Weights of a small transformer language model.
Architecture: RMSNorm before each block, no biases in attention or MLP, untied embeddings, attention and MLP in parallel.
Training: a variant of Muon for these matrices, 570M tokens, 8690 steps.
Each number is 128 + 32 x the weight over the matrix's rms, rounded and kept within 0 to 255. Layers, rows and columns count from 0. Numbers have three digits each.

# layer 4 MLP down, 512x2048, rms 0.0146, rows 102-123, columns 384-511
114121101067078124135090113175116177121092162088138148190175162101154174133141129153106117107197063140099156090161162157139093134111167158139171055097118148099097123087147121137130116058168088149187089089081143075114096155149128132126081039199104094150055167072152126084153136089155186166073115084107119125136110095108085125135092104131073077133059159143149163099169132069140119087155
141100180127146172178091075148159118068141074119187137162178121116142058096118133100162156178174160130123130032143124160174126151137120164076131171124088177096120112132170075158101121138186108094166066164135146102148121165105139100108146134073099108140146113131084116137117048133179106099095114147098109119078111067156080119138139134145115140162117150171175070140192125131150167105097
121146117128079101127059145103162077127157135131187125153130127119168157132199076098124113144110123082119093092137129140126124060165127083158111060120126142154163155121169143169139108140085148097158122143143137094057070118169160141114163112147154091121089144124145108077171162130142130086128145113105116152089136117218113141135125129180113064166108088149197172139139131094071095075160
157164104124120075097109124092151141110082107131189126165070105094063183119164134182141139149130150145186105104074042155208162181139156164108108066103077103172115232053068173103106174165160161094094092125103130132118097110137108130137155166151142149143127099176138178178177152159161156116140140172157108159179179153073082150200158133075113187122137135197129105071073101181136062135173
183107129118099164088100117139127170123058095164212098146162195144181090107133176105085131131127140068163131154168167123140095183098100094148132119121130178135112165083179155124175106149141091132067137057148105095059027125101087144126053069137121080187148110159080144072111122157108109121137109096133157093098127186181107062064161150167134107143069142189125120211108130147105108152099
091074137177121103170162053130068156055115175137145148159147135152159116141140167069187169148119138106141066142110167122137176072147165135103134142128114155119165090082119089130120108071203123116133101202132128141127158108159167170136140073127132032130173106158151116101128138166156157144122118136153132152106105107157098093143113112141145081094140103149112109072156121132130148085114
084087107050117131102079129081156097148171043097110154121182077043108145139113132123130145122124120084083122145158136119152119153157129153056100087117126086051078151116116086104168115119079140140108145093187146080155139114154125172106157092230107140131121134151186150142103092104179124081103085086110118112156166146126160126071142115128116059130163189121105124029100131134115115059110
150104125134115101222070122064096043130191192091113173111124113178122134136109122180162153149141092125175100182108130106150138097048148162076093091190136143096158143209165108111116169197207123129106152069112164196135159133161109102169091098153085134139145088066155173109123109157059149148098180144104135130149122117128061136128141177101145155114097119171132149160157119122112146147126
113155132096110162076094174129064131121137140060115134094133118141154187181103135144054137148104166118130092092149163118117106164107123115131192117093127140125151127134135127107151094110151178170154137113154137092075137113086135095123089143122120104092104172134113121144180159182149092151159111149124156165069213163196162116154146131148117094137135152136148105206113142165109099122142
122154130074099151079136164120131084153094149126104096189187119112134149138155114114173114138106113075210070092113090095110152136168128099136149132133168117154112081113143123108106149158147150142141155068123117083127078104105139157157079142061134167138084161112082186127130113146103151155114114124143106062107067129114080133154062203121126067175097177054142097163101049095125152073107
120116103164187079180075074166118177116172087148066145121110095142111099118121074085130165112144158209118118166132041093144136147155121184051185104037174123107175106109105133130126129120189154108127142133055140150154142129108173151055063143149136155156105131143199149145123146102155148145085075145062177157146080133075193122117077152179181197108107121160103112156132128134156110195121
173130096091094158077096169148142119174135194107148134142139145138137165182117099114126114130126155100155126135122082090171138155098090117169166127095116107148106170149087064167161129135076127082091161124157063074106136100129102116141136165088153143109147070114138184145137122141114113140210177139109151129183085123088096142120131113113153153099114141137114162129109208152085152114137
103117118080182138108093130131146081149114155149092128164083104094121153105140073139091130099096107149126113142164103032127133120161144193128176016240121099143117112048137137126103116086137142127127100131123140082206160124184132152092168149139130125123101116131141127115108095171118116179080231097133114132154136095123118152064150137118132116142203157179143146132129087187046104162110
116083131143114141148089119126176108163109155129087117141122092131149135152129182139116163111099153128149114159100144069092172176127121094132118128173113102110118144081165122138134205154082088142077115106135096139085114077072156112126101149097108170104113176120117104126113078144129120101160112153146108099125155096198153092173086119142133082111101109072160105095125091138162131160167
118151160069169139157131081152092121180127090145142140160102141048148118107115124197170122157091164179114164134164159168153119155175097125117112111109156120042125128126136150142146136204152087169135159131112119115140143102183155121177108094170123105110149163113094133172090122058180098122129180126136169165092167118129129170137172159151132158117106129082122083106140132081195181125144
145158087146143152112189102120073139142113168112157111060114131111171119144116099113105144102126086121107128081137119110088094124140135080120161119141138177114118149168145151189094062115124116137122145149139118124098122106122146142144099112111031133140031101109108124112165135240091160114150179084094150189132152119144146141166125084134115116102141181133157188084081120127112079153127
140150165136070186091127136081104138177113142103098098110113134196089099167138146075142122136157049057088140135151094143141128085159115138134042151183158091128053129112166071092110101139116108165131130150146115031110084146103101059101161141105122119097093103157107129102156115172087133103142129139107130157149108136115136121113137129142158071160143119138120189119067135159142085120143
116151129184123135099110196113115119150084155125084198076147146108102109156162128126143148175122157177135149179082121132049120132125109134121150152163121129154118165145116145184114125136065149131106171086099123155066157097155099180150161138132119104164112152113109138149110135120155090144090125148125119094167136088090130186115114110071193149082114165083127113200130111094088067109122
164126198105123094073139133173155162086072137123164102125184105138092152121143133125073099114137073100146160151101136133140230103077113142148139108206044153169136118093102089112147146177092159133150172145137168154101153142111088103145072123124157107110107101127128166102136163147119121131045123202104095053156105134100074123148100153060166113127145164100151074119161132127070088076085
148086126169134115104129124186095066129091098176126095109139131108160109110145119132116084081067208090123077221130116140099180134126144089167099126131171160075081159174122156147080119155081147136160140126147171087163116123111198169149158125147095079172165091135125146135184098193119096090166139114148152147120135102122169081136109124118133097113115124079153153155119114122134120197097
108117131106100094126162103160102150134135119116122073140168134092147121118109110160197142111111097097153153121133107148132139106166143092048107185127213108138125115114172073151128179165122137127165140072119127093209124131148125101104114186136160202138152127121120168084153132143160136144177098138147126108156197115151130129144104124140102097160100099123137153118133106147114105109122
158098064111133079133000111092103056126093115112108205134122164173141121080162124172096153124122121137186117172112089139117105111123149085125109066143128065089107191123134136150127090066144117115136155120150114178120130136117157158120130153130154116135122101111173127185112093095174046153108156109165132120136201163136110047168115132157110179079168102168164129140134121127139105135130